From a checkpoint of a small transformer trained on Wikipedia.
Architecture: LayerNorm before each block, rotary positions, untied embeddings, normalized queries and keys, some layers without attention, local attention windows, shifted keys, exclusive self-attention, norms scaled by depth, capped logits.
Training: a variant of Muon for these matrices, 125M tokens, 3812 steps.
Each number is 50 + 12 x the weight over its row's rms, rounded and kept within 0 to 99. Layers, rows and columns count from 0. The size before them is the row's rms in percent of the matrix's.

# layer 8 attention key, 64x192, rms 0.0421, rows 6-20, columns 0-95
081:70 27 55 53 34 69 25 42 73 47 45 50 31 60 61 45 43 77 41 37 40 61 40 38 47 48 59 50 50 41 43 31 60 48 26 69 75 31 44 50 50 36 57 44 62 30 50 51 61 47 60 28 50 64 56 52 31 62 61 61 57 57 37 75 38 42 54 56 39 44 61 26 68 35 58 51 48 35 71 46 40 60 60 50 63 65 53 60 44 45 55 37 54 44 58 55
080:68 58 59 40 40 48 52 54 65 46 65 46 49 52 49 59 52 58 49 38 61 49 36 50 53 53 63 47 45 42 40 40 57 33 35 66 36 42 66 54 57 58 49 49 65 13 60 46 45 46 53 61 46 55 60 51 33 68 47 64 42 39 34 39 33 46 37 34 47 42 56 55 40 32 50 61 65 52 61 33 42 74 68 62 53 46 88 61 47 53 45 49 40 52 56 54
091:74 57 70 48 66 36 47 41 55 42 72 62 32 52 62 50 64 58 58 44 58 49 34 59 52 54 61 40 45 50 50 29 55 35 21 61 46 58 47 61 46 46 56 20 59 34 67 50 44 60 54 54 61 30 53 63 62 68 44 62 68 47 44 38 39 35 58 44 52 48 47 46 46 51 47 54 42 40 54 51 33 46 53 42 65 48 82 46 46 62 70 32 35 49 53 51
091:25 46 47 63 50 48 48 73 36 41 47 35 39 40 40 47 61 42 55 45 34 58 43 60 37 71 52 52 77 43 40 57 55 48 71 51 37 54 64 57 64 34 43 60 38 86 45 60 43 53 43 48 39 51 55 31 64 51 38 52 49 51 63 52 57 61 57 55 55 53 53 59 61 69 55 56 58 53 28 49 45 27 67 61 29 56 11 50 59 41 52 40 47 41 30 45
089:57 47 49 62 53 65 27 65 57 40 55 56 47 44 55 44 52 54 49 27 61 53 53 50 53 44 46 31 53 45 54 44 62 35 66 42 73 37 74 69 34 36 61 40 52 48 67 68 54 35 53 55 46 52 43 55 57 48 36 65 54 48 21 62 71 44 60 74 41 46 53 29 55 54 41 40 70 53 47 38 52 37 69 39 46 51 72 59 37 38 57 52 48 64 46 67
098:57 69 59 45 50 41 45 53 56 38 67 54 43 56 62 34 56 68 51 38 74 44 33 48 47 48 67 37 51 67 37 34 64 28 29 55 42 52 58 46 45 59 60 42 67 29 60 56 47 36 69 34 61 48 45 64 51 62 31 55 58 47 41 61 33 53 57 41 50 52 55 45 48 42 39 50 49 31 66 54 48 59 45 50 79 48 91 35 60 69 48 33 67 42 60 65
113:36 43 43 30 64 43 45 60 41 47 45 28 46 37 56 55 41 36 58 44 47 51 38 51 76 67 58 53 60 34 70 48 57 56 34 73 45 43 50 62 49 45 54 52 40 56 48 44 65 49 37 51 27 59 37 40 58 48 60 62 54 47 36 52 59 54 23 65 38 52 61 56 70 45 54 64 57 72 29 45 77 53 54 65 39 59 11 47 51 44 36 51 46 43 37 56
103:73 68 49 40 67 50 35 69 62 35 50 62 40 57 75 42 43 48 46 49 67 61 49 38 60 49 64 35 41 43 55 32 54 48 41 66 52 41 54 53 55 59 65 40 63 30 66 46 59 35 57 28 58 47 46 73 44 62 60 52 47 59 35 50 52 34 75 66 48 77 45 45 51 51 49 38 55 37 61 48 32 61 67 45 53 58 74 48 44 56 59 36 55 57 55 60
127:41 74 46 44 56 68 34 63 75 29 73 49 31 70 32 43 53 45 41 60 59 43 31 59 59 43 53 50 38 32 38 54 71 54 41 61 42 49 51 57 57 39 44 49 50 43 67 47 51 46 49 54 42 52 58 59 67 66 35 49 42 52 49 47 38 45 78 46 41 54 57 50 62 52 49 26 44 60 55 50 59 54 61 61 53 53 81 46 26 55 60 37 54 52 57 56
117:30 42 20 57 49 55 52 64 36 51 54 38 64 37 36 56 46 37 47 70 34 50 56 44 54 48 26 53 62 50 48 63 40 58 71 47 67 49 50 46 65 40 54 68 40 65 38 59 52 56 39 52 40 50 56 37 51 36 57 47 56 38 58 46 53 62 24 51 54 44 59 56 43 50 62 66 44 57 23 58 47 28 42 50 29 42 00 48 52 48 34 39 49 50 36 37
111:60 55 52 58 56 57 58 35 62 44 31 70 46 46 58 52 39 52 35 65 46 39 60 49 56 45 46 45 42 59 69 51 52 44 69 48 74 65 55 49 67 54 46 39 47 38 54 33 40 44 59 47 80 44 38 60 58 50 76 59 52 46 68 60 29 58 23 39 52 50 40 37 15 39 50 62 49 37 69 42 32 55 53 53 66 48 62 33 52 60 31 31 53 53 68 48
119:67 46 32 72 45 35 36 53 49 65 57 59 53 39 46 62 64 58 58 27 33 32 59 42 70 49 42 34 53 65 39 27 60 50 51 41 44 63 46 52 56 42 46 34 56 38 43 73 45 48 57 38 70 49 39 44 52 63 36 37 54 46 42 44 46 57 55 49 51 32 52 26 49 46 46 63 48 27 61 67 45 40 40 26 43 40 24 56 53 58 41 40 58 56 50 42
099:38 73 57 44 66 60 37 48 47 47 65 53 50 48 63 62 36 19 61 46 44 78 72 38 48 65 51 51 66 52 42 26 53 64 57 47 50 55 51 18 70 51 42 42 54 59 38 39 62 63 41 28 38 44 54 32 58 35 58 44 54 50 24 52 53 53 62 66 28 18 58 39 35 20 48 40 63 45 36 38 65 33 31 48 57 68 48 39 48 36 54 52 73 37 43 37
102:58 49 50 54 36 35 43 34 58 64 44 71 76 45 64 51 48 32 64 50 48 47 49 48 50 44 32 49 44 46 57 61 52 43 79 47 61 60 32 49 43 41 67 58 45 70 62 44 44 48 44 56 79 40 36 61 51 41 48 51 44 42 79 48 51 62 57 59 65 53 51 48 29 37 40 54 58 22 64 39 49 59 48 43 61 40 60 81 48 41 44 35 78 40 68 44
098:59 59 57 60 41 49 57 26 58 52 39 42 51 49 34 42 51 49 58 63 62 47 50 57 38 35 23 59 52 50 44 93 58 76 24 47 17 45 43 54 44 56 36 57 42 47 51 70 52 49 49 81 69 49 51 41 32 60 55 54 47 34 50 48 22 78 25 26 59 51 48 60 49 56 48 48 64 84 43 48 50 57 38 34 39 54 45 36 44 41 29 39 42 39 50 49
# layer 8 attention query, 256x192, rms 0.0425, rows 7-21,71-85,135-148,199-212, columns 0-95
084:46 48 57 42 71 61 13 51 70 56 66 62 48 35 45 57 59 53 45 40 70 52 26 70 60 42 26 64 58 44 42 45 63 44 44 63 54 53 63 56 51 63 66 45 68 55 63 37 38 54 60 80 32 59 49 42 55 60 38 31 44 65 30 42 67 51 38 26 52 41 52 32 72 43 42 58 47 73 58 34 41 61 63 60 78 39 78 45 57 55 50 42 40 55 52 57
088:53 64 46 42 59 62 32 50 57 35 64 40 42 45 32 40 54 53 30 34 57 42 25 53 45 62 37 37 62 41 47 22 64 29 52 43 74 46 65 77 50 42 56 33 65 52 51 48 43 56 51 70 44 71 58 54 33 49 39 53 52 48 34 63 41 54 42 56 56 30 39 29 63 54 48 52 44 69 53 31 30 32 56 54 63 32 80 50 46 63 57 51 38 52 58 62
067:23 37 64 65 27 60 55 43 31 59 58 53 65 28 41 40 54 48 60 69 49 38 66 65 57 48 46 56 60 51 31 59 26 28 50 52 51 48 74 56 54 38 53 49 13 74 68 45 61 55 48 53 69 58 56 40 39 54 40 61 65 44 51 34 46 35 38 54 53 41 53 62 54 54 59 48 62 32 44 55 28 52 64 36 31 59 48 50 51 48 33 43 62 60 38 29
080:33 59 41 28 56 47 47 52 60 33 45 60 33 56 68 50 60 35 60 65 61 40 52 55 59 54 49 29 42 42 65 76 51 56 70 44 81 47 58 61 57 55 62 52 60 39 49 41 41 51 42 38 35 42 53 82 48 38 48 42 61 36 52 56 32 54 51 45 50 63 44 69 57 62 53 37 58 56 45 44 27 45 60 70 50 51 83 63 43 54 57 51 48 30 58 41
098:51 50 58 48 59 50 26 58 64 28 64 53 39 58 29 50 34 67 57 24 55 39 31 35 51 55 36 44 63 34 54 29 70 46 39 48 51 35 57 69 30 48 75 42 54 43 58 56 58 48 48 46 56 72 66 50 52 51 65 44 43 66 23 47 50 72 73 32 50 43 46 19 43 64 35 47 49 43 57 41 43 47 71 51 61 50 86 45 55 52 46 55 56 58 48 51
094:37 52 49 56 45 53 55 59 32 46 68 60 48 44 55 43 63 41 48 62 45 46 53 63 56 74 61 57 42 40 41 54 26 46 28 80 42 56 37 56 37 61 34 64 46 34 51 64 71 67 48 47 54 29 55 48 34 45 47 38 68 49 30 37 53 43 44 51 35 49 51 77 41 65 53 47 58 57 55 51 60 65 60 60 33 55 41 40 40 57 47 56 41 28 50 50
097:45 51 63 35 65 45 39 53 64 27 35 63 30 58 43 46 34 45 40 41 37 55 39 40 59 48 57 38 35 40 56 26 68 60 42 47 62 42 49 59 45 39 78 49 55 31 64 58 53 49 29 40 62 60 56 63 39 45 79 65 46 59 48 51 52 58 74 36 39 67 36 31 40 63 47 31 50 58 53 56 44 49 66 55 74 55 84 46 50 50 59 63 38 50 60 53
074:51 56 48 44 56 54 35 52 64 52 81 41 49 44 57 43 41 51 52 53 52 66 32 58 42 41 51 30 54 64 38 51 58 58 60 49 51 57 45 54 57 51 40 57 46 44 40 34 45 45 69 54 43 58 55 46 55 69 41 44 42 63 40 29 40 52 47 51 29 44 44 58 66 52 41 52 40 61 62 45 54 72 44 53 58 57 35 27 32 44 54 43 58 64 47 63
089:39 36 23 61 32 48 40 60 31 52 53 51 43 49 47 49 41 42 47 60 30 67 73 52 59 49 56 70 50 53 45 59 40 60 61 55 51 50 49 39 73 58 38 54 57 68 35 61 69 54 51 48 55 28 36 48 48 46 27 39 63 44 64 48 41 46 22 55 47 58 47 69 43 35 47 64 40 50 53 52 59 47 47 46 20 49 02 70 65 39 36 52 33 44 55 50
111:41 64 62 29 45 46 43 56 54 26 20 61 40 32 57 67 38 57 55 50 46 48 45 48 34 35 38 72 56 55 58 68 71 51 58 54 35 55 60 39 55 40 79 58 55 58 55 53 53 50 52 40 74 46 36 63 62 51 49 66 58 32 52 48 40 64 43 47 63 51 43 40 36 45 46 61 65 23 45 57 47 56 58 51 67 67 75 50 66 39 34 56 52 56 54 33
101:62 54 43 51 52 39 29 53 61 51 50 47 47 61 82 41 79 68 53 34 59 52 57 28 54 54 58 33 46 54 49 36 67 63 62 46 54 52 37 76 50 45 48 43 60 46 42 51 31 65 41 39 41 47 50 54 59 59 60 49 49 45 39 50 44 32 60 50 49 66 33 56 19 40 55 57 39 42 44 65 55 38 54 47 61 41 60 45 42 61 42 37 67 57 50 47
108:53 60 47 68 68 51 43 41 44 65 55 55 35 53 56 66 31 41 58 46 49 68 63 34 57 78 51 70 41 45 45 29 65 50 65 41 57 49 61 41 66 58 51 53 55 57 50 69 33 53 86 34 46 51 44 71 35 37 48 40 53 44 36 55 59 47 73 41 37 21 55 70 55 29 48 36 58 60 65 50 67 34 66 53 59 51 47 46 59 45 38 47 58 57 48 52
109:57 54 61 48 43 35 48 47 64 57 57 47 55 34 66 45 51 39 39 54 47 50 55 44 20 28 30 26 28 56 45 56 58 44 56 52 67 50 40 66 37 48 41 62 46 60 80 47 25 46 53 34 53 47 52 73 36 59 56 51 40 43 49 46 57 51 49 59 46 45 52 71 61 27 62 53 58 27 34 61 61 53 65 47 53 30 63 73 51 31 55 27 60 39 64 55
092:61 43 50 43 67 47 36 23 61 66 35 39 28 50 34 45 36 48 50 41 65 51 58 51 71 77 61 55 77 65 35 53 50 61 25 49 33 61 51 46 44 61 55 59 40 48 63 49 46 65 53 52 45 60 71 39 50 51 84 63 50 39 27 34 39 56 41 18 59 43 32 27 65 57 40 55 62 56 53 37 62 51 45 53 43 51 35 46 35 52 49 52 45 49 31 48
100:72 47 37 66 29 40 51 46 68 57 55 57 56 41 50 51 26 57 83 48 66 32 52 48 52 64 54 76 46 53 33 43 44 54 54 38 50 42 54 44 50 63 51 47 30 79 46 41 62 52 39 61 53 62 55 35 59 51 74 51 52 51 44 49 44 57 38 69 56 63 57 57 46 31 74 60 55 33 35 53 52 30 54 49 49 42 37 56 43 58 57 57 28 45 27 64
098:68 82 39 46 56 44 30 55 52 53 77 51 23 68 57 58 46 68 68 35 36 60 41 45 53 56 46 46 69 49 50 31 66 48 47 62 59 75 54 43 56 67 48 45 33 22 60 49 51 66 65 50 27 57 54 44 28 66 65 43 46 54 32 60 31 58 47 42 41 46 50 50 61 42 38 67 56 45 57 42 29 80 65 48 64 47 53 35 42 69 53 40 35 57 57 59
105:62 77 49 55 65 41 28 54 75 66 81 49 27 62 65 51 46 61 49 23 58 55 25 52 43 52 45 35 65 57 53 38 51 43 45 53 58 55 49 55 45 52 53 39 60 36 46 53 58 63 51 66 31 51 56 44 53 69 53 48 48 38 39 58 52 54 41 51 36 58 53 40 46 35 49 71 50 39 60 60 38 49 61 49 59 50 50 37 47 75 75 33 35 51 46 68
083:17 32 37 53 48 42 49 56 42 54 57 38 51 20 32 46 65 45 48 53 49 57 45 68 49 60 51 66 54 55 33 58 57 50 80 38 71 59 59 51 44 40 60 57 51 98 52 45 53 68 60 52 48 67 63 48 49 31 58 38 65 40 71 45 60 51 41 53 61 37 70 42 49 58 69 51 53 41 42 33 50 40 58 43 54 28 45 52 56 60 54 46 57 54 44 36
099:44 36 47 55 66 59 57 58 62 38 29 40 71 52 72 49 72 44 45 53 62 55 38 48 53 46 50 32 42 52 45 66 43 61 54 42 69 32 55 50 45 37 58 44 55 54 36 51 45 48 30 43 39 16 54 23 58 35 59 74 36 46 69 61 34 39 28 54 49 59 54 38 21 58 48 44 41 52 49 49 40 45 56 72 62 52 58 51 57 36 48 73 54 43 53 60
106:44 80 49 27 55 47 43 67 68 36 66 34 45 72 68 44 44 71 52 23 62 49 25 31 48 44 69 67 70 64 44 39 61 30 51 61 38 47 69 32 52 73 48 43 53 27 58 52 44 43 52 36 48 56 39 58 58 67 50 53 46 65 23 51 49 46 62 44 29 54 55 41 60 43 29 49 48 56 57 34 42 69 47 36 83 58 53 38 54 52 54 45 48 49 59 54
102:27 40 47 51 59 69 50 53 38 47 23 29 47 25 29 61 61 41 59 61 39 54 46 64 60 49 55 63 55 33 58 55 49 57 62 57 57 45 64 47 50 25 73 52 39 45 49 72 51 59 19 37 43 42 61 28 69 35 61 57 58 39 62 60 41 74 39 36 55 32 51 45 45 57 60 61 52 71 44 48 44 55 50 62 43 50 44 67 62 33 39 62 42 57 49 40
099:46 73 58 29 60 58 44 77 71 44 66 68 54 61 43 33 44 72 60 38 54 48 28 55 58 54 52 43 32 40 53 62 58 41 47 65 40 56 40 34 47 53 58 32 52 30 43 40 41 45 51 44 33 34 41 56 52 52 48 77 45 52 40 62 44 33 65 39 45 49 41 51 47 56 34 41 38 46 54 51 42 52 48 35 66 83 73 43 31 55 71 40 55 47 72 45
113:27 60 48 52 75 58 33 63 80 27 49 40 44 67 70 48 44 49 50 51 50 46 23 46 47 54 49 44 54 44 50 45 70 29 59 52 58 49 54 37 53 58 47 44 44 30 68 45 52 49 52 55 26 61 46 69 66 58 70 45 49 49 35 52 45 62 60 67 46 45 47 23 52 54 43 55 53 53 53 36 46 53 56 62 57 51 55 33 50 54 58 31 52 41 49 49
131:22 40 40 51 55 51 44 62 37 56 56 40 58 41 53 65 42 33 34 74 50 59 65 44 54 50 55 72 65 52 63 50 30 36 68 50 43 43 40 57 70 42 50 81 59 59 41 58 61 43 53 59 40 60 43 35 66 45 55 31 64 57 72 47 58 62 35 49 47 41 58 37 54 54 44 59 60 64 40 44 60 43 29 69 29 42 04 42 49 42 45 43 55 46 27 52
106:38 74 50 37 69 41 36 72 66 27 38 71 34 73 51 52 47 23 27 68 50 75 40 36 45 45 38 61 53 52 63 54 73 25 56 72 40 67 55 29 58 59 47 53 61 45 46 39 53 45 48 31 67 45 46 43 59 61 57 56 75 51 51 51 55 63 43 52 35 45 60 44 27 46 41 32 48 55 58 44 46 45 51 48 46 62 40 28 50 61 54 48 69 40 61 35
123:86 52 55 61 35 36 25 44 66 63 56 53 41 46 58 33 62 56 41 19 52 50 74 52 42 43 48 37 50 79 29 47 58 57 28 31 29 60 44 50 53 63 32 31 58 49 29 49 45 41 43 45 63 44 64 63 28 57 34 39 33 47 55 54 38 54 55 42 43 51 42 55 53 28 45 71 29 47 60 63 56 73 49 41 42 38 56 51 41 75 51 48 60 58 49 40
098:35 56 31 40 48 59 54 72 43 37 44 41 44 62 45 64 50 66 60 51 49 59 37 51 34 48 59 58 60 57 51 42 48 54 69 56 26 59 42 56 68 34 44 40 53 74 52 49 56 56 64 47 35 43 59 44 68 60 42 44 51 47 52 42 61 44 34 65 18 24 40 31 46 44 50 46 33 64 65 46 76 57 52 37 44 79 66 54 53 46 64 54 55 44 65 54
093:61 60 28 62 40 60 23 48 69 56 56 50 49 53 50 45 55 43 74 39 49 53 41 44 75 56 36 31 41 43 48 69 59 67 39 57 53 58 38 69 44 54 46 61 39 73 53 47 37 54 37 44 64 57 29 47 40 45 24 54 64 35 58 48 25 37 60 83 47 52 60 57 64 48 37 67 49 41 61 54 53 89 40 54 49 50 54 70 41 43 48 45 47 44 49 53
108:58 53 48 67 25 59 66 36 31 53 38 56 41 62 33 58 31 42 48 71 35 54 45 47 31 55 50 52 52 49 40 56 59 66 36 54 40 53 47 65 45 49 59 55 45 36 69 62 37 44 41 72 58 55 42 50 42 73 61 64 44 38 49 39 69 46 39 46 49 54 61 51 58 43 45 37 45 37 50 73 55 46 57 38 38 67 35 45 39 17 39 40 41 32 66 55
102:57 59 46 50 44 32 51 68 61 43 55 49 48 49 51 55 58 40 62 34 56 36 47 38 38 38 66 50 39 55 36 39 72 37 72 75 33 57 31 49 47 53 45 55 40 46 36 57 64 39 54 60 27 51 51 56 43 54 47 58 48 50 46 53 28 58 32 38 72 65 45 68 53 58 49 55 32 31 42 54 38 35 53 41 43 39 82 37 49 32 53 50 36 48 67 35
122:71 73 62 44 62 56 57 41 47 40 62 58 44 58 26 45 43 64 64 46 39 59 37 62 54 48 58 38 36 52 50 09 56 30 34 68 60 78 49 59 73 47 46 41 52 24 53 24 43 44 73 60 49 64 70 73 28 69 73 50 46 54 17 42 50 49 59 42 46 32 35 46 58 47 35 37 58 36 61 46 41 61 54 48 63 59 78 47 44 48 50 45 39 72 48 51
141:84 66 58 62 56 45 47 41 66 50 88 73 43 72 33 35 44 74 47 26 47 53 40 65 46 43 50 44 55 50 54 34 55 32 43 64 53 74 54 48 66 52 48 36 52 28 58 60 39 66 60 62 47 67 48 70 44 68 54 66 50 40 39 47 59 56 60 48 52 53 36 36 52 35 62 37 45 31 55 51 42 42 60 24 53 49 79 50 53 69 64 30 37 61 58 49
098:36 27 45 67 54 65 60 62 42 61 65 48 58 13 55 46 71 43 49 50 48 54 60 63 62 38 56 49 55 53 43 56 51 49 63 39 55 63 50 49 46 54 52 53 46 66 42 50 62 59 50 58 40 48 58 45 51 35 37 42 62 52 87 47 48 49 33 56 48 37 54 55 49 61 61 59 40 31 48 68 47 55 49 52 38 31 52 54 49 59 62 28 56 37 31 56
116:30 35 45 52 34 69 48 46 47 26 19 57 64 24 47 45 58 42 55 58 54 54 52 38 37 48 41 47 48 51 70 56 45 60 60 43 67 15 54 46 34 35 64 49 55 68 51 54 55 54 11 51 65 38 61 39 53 29 68 69 42 51 59 59 30 57 46 57 55 48 54 44 29 44 55 50 68 62 44 45 54 34 56 56 60 33 51 67 51 44 40 70 59 56 47 45
118:50 63 49 54 81 55 43 60 61 35 64 74 59 71 61 37 37 74 57 27 57 66 27 40 46 55 49 42 66 50 56 45 59 25 48 69 71 54 63 56 65 61 53 30 60 16 45 48 36 41 55 44 44 62 35 70 58 64 59 72 52 65 20 61 60 46 75 63 38 60 50 34 36 42 53 37 36 27 57 56 50 41 56 33 58 62 74 44 61 48 51 61 59 47 64 60
116:43 35 49 70 44 59 63 32 24 57 46 37 62 07 40 60 42 39 56 69 47 59 53 78 42 30 62 44 64 54 45 57 32 53 57 48 47 42 41 32 41 57 58 44 45 62 34 58 72 55 52 49 37 50 46 29 53 53 37 48 67 42 80 41 36 53 19 47 40 40 64 66 49 46 66 55 48 65 47 63 35 67 38 53 35 49 13 62 74 52 49 56 50 47 32 68
113:42 68 48 45 67 48 48 66 59 32 34 53 56 57 51 42 51 44 41 45 57 43 16 50 67 47 60 54 43 58 62 60 56 51 31 53 57 45 40 47 53 53 74 39 53 41 43 65 51 48 44 40 49 26 56 44 51 55 62 75 41 48 31 58 45 49 59 50 46 52 46 52 46 63 35 46 54 56 50 43 40 60 48 56 74 64 62 37 38 46 54 60 58 42 61 40
096:35 73 41 42 58 46 29 66 66 31 76 44 37 68 53 53 48 60 49 51 62 51 36 34 51 70 53 52 36 56 66 40 75 51 65 63 48 52 49 39 57 65 37 49 59 34 76 45 54 39 62 59 35 59 49 45 73 56 35 39 36 48 28 50 48 49 62 61 30 55 57 52 71 51 28 43 51 36 64 36 42 49 60 36 65 44 56 36 46 59 56 29 56 59 55 43
113:34 40 22 54 31 51 38 54 27 56 57 46 37 39 43 66 45 40 47 62 43 58 80 37 50 49 55 59 55 53 64 52 35 59 75 47 50 54 44 45 52 62 41 61 55 67 47 48 62 47 49 45 53 46 52 54 50 51 36 40 58 42 82 37 40 52 27 45 51 44 52 61 58 44 43 58 34 63 49 42 63 52 37 49 36 39 14 68 53 49 39 45 47 57 37 53
095:55 64 58 59 59 53 47 42 69 36 32 59 39 61 74 49 41 46 43 52 43 41 52 39 50 49 39 65 54 72 73 56 62 52 49 37 83 45 74 57 57 45 61 38 47 12 60 39 43 27 52 52 64 50 55 49 45 44 53 67 38 55 40 59 61 65 59 48 57 47 50 54 24 32 58 58 45 28 66 43 57 45 46 58 59 46 57 26 66 56 58 50 63 43 56 44
114:72 49 33 48 37 38 40 37 63 63 28 48 24 52 47 57 65 63 34 41 55 35 44 66 53 56 57 47 38 68 54 21 34 69 53 42 41 50 72 56 43 52 58 46 58 62 41 87 26 67 44 50 70 42 46 71 41 50 60 57 32 44 54 44 36 54 52 53 42 42 54 39 62 37 47 40 54 46 71 53 80 34 49 40 43 43 43 58 35 59 51 36 68 74 61 47
092:51 63 52 55 45 56 29 44 59 47 69 58 50 46 67 43 48 63 40 39 41 57 55 51 58 75 61 42 66 58 43 45 55 58 68 53 41 84 58 34 64 45 33 41 59 53 38 64 67 48 68 44 47 56 58 42 69 49 23 28 56 54 46 56 63 68 26 55 50 52 58 15 39 27 24 61 46 67 44 49 66 49 43 52 37 56 45 34 42 45 43 59 52 22 61 58
093:53 34 31 45 28 60 52 52 53 33 28 52 69 76 50 56 45 42 49 59 54 38 37 70 61 53 38 63 38 30 57 46 43 63 38 35 49 40 38 47 58 46 80 72 53 71 44 77 58 42 43 31 54 40 36 60 66 32 68 25 50 35 64 28 36 51 54 80 50 44 37 41 59 56 48 42 68 43 50 56 79 45 60 41 49 50 48 68 39 30 34 41 62 68 66 46
095:40 42 57 54 51 69 59 37 28 55 31 40 60 53 51 55 44 39 45 44 62 57 24 54 29 50 54 43 56 38 48 64 61 66 40 53 47 36 44 56 36 44 54 61 52 47 65 52 44 39 60 84 67 54 36 35 42 67 66 35 37 56 46 38 33 65 48 51 38 61 50 57 47 54 42 52 65 51 36 73 45 43 35 47 45 57 53 38 48 34 35 43 45 47 50 34
095:63 69 46 52 56 51 38 60 57 28 72 64 40 61 42 52 43 63 66 45 48 59 39 52 74 55 54 51 49 37 48 25 45 40 56 76 54 74 53 46 59 44 54 33 46 25 49 56 50 55 61 62 48 60 45 54 45 72 56 54 66 41 13 50 35 35 57 30 43 58 55 50 45 41 29 57 61 40 69 60 53 54 59 20 53 48 85 37 50 54 51 39 30 65 45 70
123:57 69 72 31 58 46 25 50 66 40 80 73 33 80 49 52 47 68 53 22 45 64 29 45 48 63 51 72 58 42 49 31 64 35 49 65 57 61 53 58 63 57 48 40 51 40 68 46 42 64 72 62 54 65 54 61 46 66 51 41 49 46 33 45 63 51 64 45 55 56 57 25 58 33 46 45 60 46 49 37 50 32 56 40 49 48 73 46 61 47 49 51 42 70 42 47
089:46 57 53 57 22 65 54 65 25 67 65 37 57 24 36 63 53 47 64 39 26 43 68 70 45 39 61 40 66 53 30 44 48 33 51 65 46 56 60 46 68 39 44 68 62 72 41 42 50 62 56 66 56 60 39 51 51 47 42 50 54 51 61 45 51 61 44 42 54 41 51 74 66 49 70 54 69 51 30 56 52 35 47 73 32 62 41 55 56 44 41 38 35 71 43 62
088:45 47 56 40 55 50 57 41 62 58 46 70 34 73 65 26 49 63 36 62 72 37 44 34 60 53 47 63 17 54 70 45 53 73 50 35 74 46 45 51 32 41 66 49 46 60 51 45 26 34 27 50 55 44 53 53 51 50 65 54 52 50 21 42 47 48 42 65 58 63 48 47 48 51 28 45 59 57 61 33 51 44 65 57 73 37 88 40 44 48 45 62 67 54 57 41
103:63 78 56 26 54 48 32 50 70 28 69 48 44 65 67 52 44 63 53 21 49 55 32 53 51 62 49 52 58 71 60 39 69 33 32 57 33 63 48 56 55 51 42 32 40 29 81 49 50 54 63 66 47 62 31 66 51 56 49 39 57 39 36 59 60 62 67 51 60 55 47 31 51 48 45 54 51 32 44 41 53 46 52 53 62 52 74 25 46 50 53 49 43 52 43 59
083:35 52 43 48 50 52 53 36 29 54 58 67 60 33 32 55 53 34 55 70 53 47 45 82 56 48 47 49 46 53 45 50 45 52 24 53 34 54 31 60 44 42 48 43 50 49 37 40 57 57 36 57 29 44 52 37 49 66 47 61 49 46 61 60 36 71 47 57 45 42 53 44 57 54 41 24 52 63 31 48 53 74 47 76 55 68 29 49 49 37 51 65 40 38 33 60
105:50 78 49 39 55 59 53 61 68 38 49 63 46 76 77 50 43 55 44 41 56 50 31 45 51 42 43 60 38 58 58 40 51 43 43 60 62 39 50 40 53 56 69 38 40 30 66 46 49 36 52 59 55 47 47 67 43 42 63 44 41 59 32 46 43 48 82 57 52 72 48 43 38 53 43 46 57 36 29 52 38 53 56 52 56 74 71 42 52 63 57 54 54 53 57 54
106:33 62 52 34 63 45 29 48 80 25 68 62 41 57 52 41 46 48 42 47 46 54 36 19 46 57 28 57 51 35 57 46 49 48 56 54 42 70 46 37 66 38 60 53 43 36 69 40 37 51 45 45 52 53 58 55 63 64 47 52 36 40 33 42 37 37 71 46 53 71 55 35 48 36 47 41 62 43 55 45 76 52 58 39 66 55 64 39 38 40 54 44 57 55 62 40
101:41 23 39 53 30 53 40 54 27 59 71 46 59 36 41 57 45 52 61 61 40 49 74 42 42 52 47 54 70 56 44 50 40 55 58 37 48 50 45 54 61 46 36 56 58 63 39 47 55 44 56 59 42 51 45 41 44 52 39 39 61 57 64 41 42 44 27 48 46 53 41 56 53 39 48 59 35 67 33 50 54 27 40 53 35 49 04 54 45 31 41 39 50 53 43 43
099:51 34 51 65 39 42 36 50 63 54 30 51 59 36 60 59 43 44 57 48 45 46 56 50 55 45 46 56 65 43 73 65 50 57 61 47 65 51 64 45 71 46 46 58 64 41 31 57 51 49 57 46 60 32 55 32 51 57 52 54 61 37 55 54 33 48 36 58 14 44 49 34 44 37 35 57 55 51 68 56 42 62 54 82 52 52 36 36 70 33 27 49 49 54 52 53
100:74 61 52 57 54 51 45 54 59 59 51 50 47 40 27 51 57 66 39 28 44 64 68 33 46 60 54 45 47 70 54 42 37 32 43 40 62 66 44 60 50 60 41 44 55 34 28 70 45 48 62 43 73 49 58 72 49 72 35 41 67 69 42 41 54 70 42 51 34 40 43 40 64 54 59 63 31 44 56 55 54 46 38 45 37 32 46 50 39 66 32 35 55 50 80 51
096:43 51 49 35 49 33 37 67 48 63 72 62 56 47 57 58 38 57 58 57 51 50 56 56 48 55 65 49 44 61 54 43 69 53 47 70 30 54 25 47 76 37 33 50 49 55 46 50 77 60 57 51 36 46 41 43 80 45 54 49 65 53 28 28 59 46 37 36 52 25 37 50 58 39 34 54 50 48 17 34 39 47 45 36 44 73 44 45 37 42 53 47 60 53 51 40
106:70 55 70 65 38 36 66 42 48 68 48 50 62 23 60 46 53 33 77 53 31 36 61 53 39 60 42 57 22 41 62 60 53 52 59 60 56 62 44 61 48 59 51 46 51 67 63 59 49 54 59 44 65 47 51 46 50 61 52 28 70 55 66 33 49 38 25 74 69 43 56 78 40 60 51 62 55 43 66 43 68 71 48 61 48 53 40 68 44 33 30 40 75 39 65 29
101:69 58 53 43 67 48 57 41 51 42 39 45 57 45 42 45 66 36 38 43 49 55 43 53 20 60 36 47 71 50 30 76 49 59 35 48 34 33 42 51 77 50 46 45 50 52 53 64 65 44 69 55 66 63 35 47 40 58 30 51 49 27 28 63 34 64 66 44 41 54 55 48 47 33 62 52 84 46 34 58 47 57 40 53 53 57 37 17 38 29 36 47 46 38 48 58